Part of a small language model's weights.
Size: 22 layers, width 128, 4 heads of 32, MLP 512 tanh GELU.
Each number is 128 + 32 x the weight over the matrix's rms, rounded and kept within 0 to 255. Layers, rows and columns count from 0. Numbers have three digits each.

# layer 7 attention query, 128x128, rms 0.213, rows 0-127, columns 0-63
130107133155121169105168081132058170115158171109131107110166189163154112117108105099061105114138136156186122157109122092098139149094122148180123145196179129128099140150148117131052141177069164
139103071139185135129106163164116139136160122138103125183108124049128136079101132163213161126091122148126131132186062095124140142154091114140122156127115183105167133120118173115151127199081186
091161134138194160149116169127143165115165120145123146143139144094187171107052174130163110143137112149095118199066161155113092142146122141142114070096159132108179166145077124099131134164052136
135098081138190200170097130113135159149154134180119184151163125111173132110076147178211092091154090217166120152109124136165078135194110155146155103100104150112155108162090122133131146182046121
084140114156135120116133141126108172102131153104136101067055098154117152155085140146107145125046097119070077167073119046121120143124134060141112115099155142255228088131097179130158125148111129
121129140101120031158126162124176165106089140130192107140170075169171171199140123136093132106181140077120130184119170136097100159102178182122076097112138123172162125148150118117134142070089106
093087160074103136121135132190171109132154113109167163159227126145144152072145142148212182152189169165128179090160131133148120123125189093095085094139156118107068186177101172073058090108107121
159062142067129173110105097129090100131144120147165153091159202162149115111091159133122145062129125155102102106050101098070114140118149172137183176133170140076111196147115097126026113136084150
096087137118106105155143204062182096108127127128109180197168120086098084132181073110172173155100107076157192106153102156140175121131117099155123132145122168124120118063137180082100176134092095
103107084153150085107155144117133176072097115156129110154214181143134170142081108156162116123130077193173122134184119083145106114143080175138121115083136122094169128190162107130119119125087170
090070087090048078123137152105124116137094154130139191172139120153157129112119109134139179121188137110170144125210156168133115168096149164107070083120120157077147161088138148104139190088113115
141199112184128107139097121137065099151124185126109133085148121174112093056127127100083163154145076141133126098075138073080160126123141137147139115200130142165069135155137102154135102112198161
123131100142179164138097140128131116104094103147182106102113132078077111189070191143087147070103157078075126104086154130133102155196194122112134160105060107113124080111136132065136088148135133
203137091185117097116129188135120116095119107124096125150061141108051166208182092147142142120122140104164108155210115145116144153149178115113110137114116143196123149099125087133177149133167162
132161167076133241114146105108127161168170153099128189140147096125148127056131120161180121146104136133080117097074109123216121170120098142102093098141106156151123140130097106058157147149128124
180152079187196145140124117124113105136149061151120088155106108154091075158103110142151157153086138146136193164139154117123117134135104071184162193095158123082149098157162190135090084112090112
245211083157104102202138152181196213128123055091045084176092084156125116187103126100060088146078126078118123148100170165093080147116122178232112084103118107187124039171122124197206116117162146
210118101119203142172124091174154148137132097140120133088110146178145163138074088137117089123124104078215101110168088127152167055171149089105153156114143107151125104227133168119126084123161131
105123072126061075164227149069107159116130178071149169077124127119109142091181131147178116168182115128129112135179166176151151160115158090142120063144169136191112144081097174102127190104108101
106123144161074151102156102106129124068188100131085183139190211125129167121094073067137125118138060168131095120156242168101107076066161111111179126120158148109111161140123114166122158093083097
154119193141126128092128134103103110137129160105101100161133121142151152058127181137196113166169122243114142127176124187094120110123156079030128124107092137118085185126063089149097150149167111
122125138160128095113135097127149118144145163131118118128089115101155148145111176096112183214050055064179177113097106168086174076124065135144117135044128119099203158128124118110200132135166147
139090116169080062175197141054149092077085099127135129246129127143147071154111084104109128119069094169136124127150118211089149208107117140224126114088096157074226114137106079175060192107128054
116148128165167167101172111108057048127148106108137144074034112148118175139151139110124024158143116121099098137091140195133143126129094155118152094096183100132106112134111109140127052096169115
106107106062068054190082075121116162136157183120162120080173181038105118076153165120187103141209089114137105082162121213123163106120179171113091149146166120186073134092101169135127141202064105
059170182093122079155078139114168085107129094140132105195085079077146128172179095099135181169100131071069182128086146183100093161072138092116115119120141097111146084116149105121200172159157166
108174177127202112134181177081121117146135119142191120097108118105168117137147111179182054149146138181122140153112146136159096156183056090118155140138127098138128102162129072146106153118140120
171107129160151080094144075166140105117118085142140164177169131118164134146130082065103122077122001157091116165188158157104147113104096131169140150102194141095139084177112116132074101124172201
157161112176193088140076149160156179137135124139099118161142087146146151170098109152114127102098069131125119173170139162129115172138099157165108159108133100157133062173097145118108126119097181
076098180114114125087148118142144144104145083085096120164181108160142108120150102186139179171129073205158184119143160150088076083119119127150154132121156070107131026149116134174147152148110087
114183155172142089101127127167171134141121161149222104049107107118156120119123126131041113116075131078093111135102091118142152105121093102191136143168126138186119121139122155071066091091112116
077063121083147139191075131154092130129133094122143141117142101105115096140165131140135103127163165092111127092101169179147092156177126212101077133126167105120088136085126159071191079135147142
148154111193159105150028177078107162134089119100099110115114124143114152130068106114125118047127168089133138098071073145137142110144100125058109095132166129126088177086148152097151091161113154
161131160142176057037134151106123146113049119094151072154185127066131135174096088160153102149109178073173124134137118091141057079114136128157118111174126110138120103136147090088163125148166147
154101145118130120146080128081156112129129167092142161143134138174085106159112119126109171135136145056113136057123161169122176130114113166140101125172110206107073168124102141078146168120131130
138162041090133060113081135120112131066045139151088134139135117134180192100102211096118074137136021225152160130129144158090095156164184176137152143102105031101163065162121173154197111157101159
134162133143116161094203130182100129127112120148125087087128110115114116159073102193137122129124066166157149120153104148078152114121154159105125162103158073138187081161153126102168108107158146
064128144051098161173153130131141107157111179169118167139074110122072092174128184150103134147108076095157108099124161060129154126191163159153130133110061171147145096162084186104193133146152131
116092127187105159119104118165154121096122141121134171086134084104155125085165100129156125126159194085083076152156132088186122123111112065115120151170168136077167130114106143143097188208110045
189111116176138068143135093094116137117109164096192161116169147076170162065095139102138121068057150133130130130125133140166151085158158154059112077147139082088075145152087203087128165155072080
120185113106120160088151134169133154156086114157063146132081062134101117161112146166121104111119079173153138123112110155065164134140152167123123163116153118142190074156131144130191094134136140
182123117150136124203138074111159047105145141120143188123152118122105133071175152056128145173082209121099064136073134115161151128158083071070120132142097205127092230120105135116121172120132098
044117111090099103115049192148122156157083169079068110110078150148066110151078156095136129156162113072082162081136103100147138129144120117121151146122056147109202097160100181094174086213116183
162097157121150134117119145124180048121176113147158151067185153150120116140176114090124156139163167105104121121101104119139162142107068067127138164168097178120131165086158111116058178102097067
129200129200213127113113129131134163116117082136101070141147128123146142146102108109143105115147119142103125126094111171139111166088085088126112117114178089142111159129197092091153060144166148
170197082192181031076144134114112167092055065150146106136193094140163132111054070096171151096139134128186135138139081195101119086073134167065101134120202064090157119168182184091118103120097115
102205136164144151107208070120169126134114112124100136092117092038149146126152169140111146129134162172158148133087073140095102120118185110095151137109111121151112125114165113130179130136197144
119086128101076066116160055186117100076072198088115084157114121089147116078138171090163074234099104194108113140177155128137112088147153090148142134100103083144141115151100159162144152163137176
184153131202184154148146093140110136136133102131182091133182174061113130085112006117133135137084149131104083130102105158135062129132118079051100137101202110138098192123182077126152115113211177
153132117208159131124085088115152134125114122115156125092143143137147142049141090120156111166156163120084099117138121174110099175101119095090156157130191146102101150097171108178120141135144119
153177127137116188146144104141148123105131098148146101185185108116177181123121116157132168062113097129083104135135120140144156137028099153130126095191214101130097095083123056116124150079179090
237151146171155127111098090157176158111126113120150141097127102117120188136177133114090103126082167128110141125130158158141159147106156105188138122125127120154151083143164111110111128087159136
161110136098121109118166149149075136164162099170175125103124141146080075151131072141163121102088137115150154120137075112100148085128132085098079132114126128152183117164164134125088101082099141
181190140204138159132152122062168151127140041120125102158169105139132224114102029128108184084117144131095097092061093163089088151053094132106061144124255155152130167083197004131123116119152058
111088173184088162134146152099108070059151139110151097029149140102100107135146148206154119143197144133125166138130110070143127117148169100148133120044113118125190143175152148104114103137081104
124139141107155136095174127164102142139130122147078065148131150102105135165094123149119124185120067181164130135133142157046086157137150158196116147074098105167148071177159081138185079090182179
045084153137062215133119116114157112086146133118141171125085146100137139162125144208103111141133077147154185088146121077147138164122179159163123131168125161119105150120166137150117105126166038
149095122115071101118226169098067136146139143124121080099177132198126131159029132109138172085139095142153168092120117175036170105101159158086090104108086094144125071131104136120119171128079146
172137178210149157107158062088189123103108065136202115079191140092125160147112094194162196083100136101120125104168097165111058092057160123141092159097167092100165144137216084064153095101141055
127179132199202149144088109153155151132150088135161112101155127048163142114137072081099098113147158149112121147049084109191127165133132034056105135094165079141117190129188091149150113160179098
130122106103098136117179156179070107138089169126054153115124080119112092141096167160161090102119112181142130097091088127087161077161121159088097124135149121117188131159089167105173130193078170
108149077106137112069143129175181136147092075106096135147110076084182148137172161088122121159112077151109179132136110137127131125092151072168180186154078093157133011088125071171152187102149136
120084109037134080087116136146146132157072101145141142162140127113127125145115149132175116150097139150170128177168163106125124086176123113112089166126066129128184064142112144190172184172117110
139123124141081127173143141121109098096150151112160200087153140142121095066166095114145109105150171100094122107092096120145158104120128099077134144136172141119174185105104143122086154156070091
106104150149153113122100128132142093070107138157151182144140152113135115096147142121163088179159139126108146144170130168172117163126125109121082157108130108131145142148150189149064125114104140
093108107185167166086156150165133120136094127207070124159104160148156113158162132136171156142179095073123136097088148133158129077135109127132105155162107116117108133116140138157145136113095086
131171143080091130125158127145099173147117130123142136161130133122098171143140122154128100131125135134148109147141134099113148104158110118142171072144144098125140140124131137137108132145185104
149130075147145133143123149099132085144139120177130131128138092116117151130094121118104128132101102105126125145116121113137107094145123145124121135160128128149116091155142165097130187155122143
162148179075096093140118086125118133094074136132151120131134156090112134088133134102104092151067146192132111149160125168130147144054141104124122162076161166150168130121141139139112110150168165
199107149135139087176126096052131157121142120118110076158169107194061111138112135100086118084099132183098124136172152160094149144079138070107135130096093142126134143167101108107175142124122151
156098151140192133160119164116129106158195099094099092139158136167114074171109096098107166092156127110119153116107149112122117146161145126074155084159109091138055148168098108100167177123079090
181126115141150114159109148106151097176139122133147149129147091116145138154108120117100165118104115090087138129132110133122097122150143135116136103135133133155086116113116153099160140170138117
099133115113145134102136157175121090120100115143131154144139149113165098199150150129169122158120083100148144136173078149153119156177112110156130141160142123154094115105177130146170139113170082
191099088100164148144121098120090129141172167149082103078155135156128147190135102126112113117127102152112121094113151140128168073171112166132107124127102123110117112171081114094145138163091156
196132151136161160171100077107113135151166142155125100150097141152117127126102071155091141118096127094138133072117164146113180130070138113082153103105098164135132135159080157094156148157137145
118142152081125122095135088178097165070093130139078073141142178123123150135152179113144093157146108151171124126090175133107157069123096157184125145164134074108179156150134131169127134110121105
136158198181170141115100094098143130128141127088114099166125094164135059143133121109112118131090094143143125138121175144189127162069138074075148099137087110115154143164071150057187184102164166
150164139093107115139135115160120149155133142119118087153128141149107189144116126131132071111098112135169080169100163139126165071146095098162144069111123131122130127149115128128141127161153166
107105086196161178134136136111145101124135136151101138128111149147116107126116106141141152138152112126119117107157098124118149140126131127110090146132094137132135118122122126125113134103084116
120142157092105159177106095143103202189155089101132104096083101137083097138125164103098199078154151147105123121065157144137109141053156157094131126065185122101108169089094113110127125134116101
117130131095121156133085082135132157163097122140137092053083138132109148127108180132082153146145092171138125102062117129114137129111150161133110145081142120081221141101122157129056088098123094
114126098127135176098152107178108135149150153171074127133078149140182122149142094173174133092165118099140126063131093154095132058135085127192120114125121193112135115121102079114143037119083114
093108143157147184107122126137131156138150137115082135129076134152163083106143104146158120097184154104101125109121169141144128145106133123101107125095117170115136132137087124103111095115079147
159090123130152125133094117132171038180132117147148144107114138121164124178129103144122164131132095103130148080138048145126126114159127097127142123111098136138120113121145123125110055133129079
143081104153174140133118136105158093177128123159130141101113121153138125167128125145104195111148120136100166065160076151075124117137137144126124172118093170123127117098149108134110101093074092
178127163102164074135101134169137071170123107114136138107148115100168138182114111119099181128116124137118179093160036143096098133128171121138164121127137136166126136116165103125126107115136071
142041140095164127135122096126151091154142141130153117143080128129185065142176140100138156092123111152133121106127148182134126097124131122113105135120137202143089075141162103152136118118093142
070146185119127113106129144164093141116089137114122136139132172143158115106152126142162062145170159119154134128112172153172113159134115091129115119097144098106145174142116137137121086132127136
150133069158138154153096157099134098186151145140143124111150096117125149150094123139105176105114090090115101131079119095106114085156117146108125101158113136132081112111120159109146195163131125
093138115175124138094134157106142134118166111101118133101130093123154118092124115157138177107133146075099153138080155072150087136129119162105136101183144121123095114115111108105184147165127139
114143136090114117114152118137113185080122137121130156143120154163098144102118147131134055131141169189148125157153154147139138154138107125169121120104142112072190150150117127122077079099114143
188121118163140100137126160102149097192145125145143150158148078141152125159118130117116175100105107081109137121147089139113084106142139105131143111142105140152082122125114127100178125158131117
174198127132162174135093138165089093130136123142117105075163157145147140179057073153066109152079118138137135121135102102124173180087136137096130118129125136165145139154096135091172165161170139
143133085146148185147124125099116131155154148168088109119098129169127110114101063146104130074131110107103132066087120135097144118106115140108058151097097147119127111143080135098150111133087149
188115127204140139154114157057151105167170145160141124162140104151134130127115091156114164116100114058123115105131113137120127125141139100096136104151073122154090125158087143106194139174141142
187130117126135082157141137078139134117140127121129105147199123127105144137114144098099098137092108121128125159117179118106131098158113123128150125143126103132105122163131147114160188159126145
136106159086182115132118111154108151109131192175164144095077143098141072110151165132180100132149128093140086120124134136173101130103145175107117120104149112140128142146120162118092126091111128
088143109104132149121108110155096107112154146093121193150093067160113128093129138122101136172099101128095121157166130119137112118090117126143150125136113160152136173136063098118158125099134146
141137138084159107127120114135141103131118159206106131141139179103137066116151087085178131161170160122115106134160136129145139137116104153133118118118124116128142083146131159145118107106118156
131120107132148123144134118073174111158149089074198153094100120112135128118161157155125159074106117125132134110095111138148103110101151064113106086116124113124108123061164127126091132090122063
182110115081122149141135152188116137165142119144077138167133112129138147154135073141091188141083071102150136105153103068107122096175107119125080105152129134205116113119065152059182175135153142
129071094151158099123119126117167165099126111153131113038144135120133127178063109169110162145088153114121117172142119097120186118163106134170133100187089134073145077157134132183161139101118119
117141114166108078133113134134095159085149161079093200150078070125115117088136157114100102167129159124100112133165167133145085126085113126141157167101122124163114119122064138099143133110117135
079165101169102095135122112093144080120099095117131147192142074156096112136138174087112124126124131118113143137124142131147122135096124093151142128109154124122109131125146101134163139081127134
123159170115160132134126087172107104138114159153083147188169128163137139110164067083138110187154170139100114124145143153120112162087093179122141179120131142115166180133111126167167110131116166
128116122156120118141162155186074157105107106110087172162143108120124154107119095130118144173125143127127096131153143112168082124141115184109181190136143133142130191110102155128205145161097127
125111126095148051169124146095174166102141150149091147086147122135148138144133142098120168113063081134119108125163130176119126120111108165160145115102114117131094043126121126132169170112132106
110147140147119143140109112141127088114152112067109163186126098169134150110165148073109150121112096151092126119114133094118106145074113061090132142113135130124134158101099116123119123129123123
163124092167114109109112129121165093152107079105133083109134129120123150157107131154088159106111142119135140109105121088113166111169130076135122117161127132128135091103146148116105160143141117
144138147104138098118124111131154110171088058149102101153174127166111116126111084080107130120137150191120147123106138179107161134115135073176136177116108118066148120131130130224172125088130163
149077090092146134122184126140125128135133117116096157104114102119128148116121084155130178138096105137125120158139133107146158139179080171162158144181148126083121102096118122139148133117119109
135147144108166148149106127091138194134169134118171100086086128135123127156147208143123111053148062127152111091091106199144111134114187107094099079095109108133073105142133150055087142144138131
085115178110110072117106140163099118113147122133186143104131163137125134089131115139123135141077088094127140152169154101127107094124098139133168146139161135121144150154115112123144143121152120
142115140096133086107135110125144087133074128205112111132111157084107049112130122118160121151153207116132119101149154142141160112136127181158135160106146130137134080140136121158107128106132158
126139196146120137130072115114081110091114176125111077139158168144136136085129183118120038099169155187072158101137165218079168145114115131100151195091080098102151171175121072151083106207122199
107125095147093125159114160070152166124136098098132083130138103127112150136121127149092133125131121144130138160122116137122143127157140136146101124144119123117087108153109129119152128138126133
120159109085141129130120121147100157106108187144087138158095097110108089140123136128130100166165161111130105122176154160150125130111134192134127174113108137154104123178086145112142137148127170
103115122137123095108114101078154063157116097102227126109126130108149128129140154154121142068097119100143166106104139136139146104126144073126129104115138110120114122095182093152062156090134065
067170133132128083126100070090131105098108141121143171188135081180118114110178170059108121142096118142107128123155126159108126150087108129143129127100132141125135163129102079143164140068110118
104140116164114147118129089076141094146105076074191143157127098164095124145117166139089121089124143127143161133108114161129143127108168076126119107130119145107118163084162096154112141103135084
083165124156062106136125121089142100126092086102139113162139102130116164164120172156081155081100109104136151133135137134111152097133151098143132135131151118150104103122145075114138171152155104
146119139068146146123171152138127180161128126184126117101155151127151170128133056133149151134136113104190135138119084147104133122144130185124091108159117133139125140124152133135155112127127112
160120166123131111139153163155114147143123161146105135150143168112155156134142098140150135094118098103143111114130141131108112107148127167086116157139165139167129105098149155096132169174137127
127115120141124130157162161161093152097137150113051163158150109141118157112137100094125151150136091143118112144161135102138098153143097202108152173119147143142122155117115140105187135162123134
120130132171097159137119108094191076130159098089116134113157113153136168143154111109095175118090096142103148148136100071111125137116091082142128094143130150103132087101132076104124108112140101
137157184095087113127080106092133095146152154153111049127144180102145117116157150126126112112147162123085138104140138170075184111102116103144110165099116126123119084169110086103061135159160168
097182136074148156123093113105106146135130158175139091153128123167122125113133181120136104127139099152115132145126115206103160138084139149130127149114094110120134177205086068148156106140141191
119117073166106142150123128095164129160105105134127051131124094140101110157085160145090130107169149149159167146091114160110189120138151080161113154159090116112107115155144101163160119136143140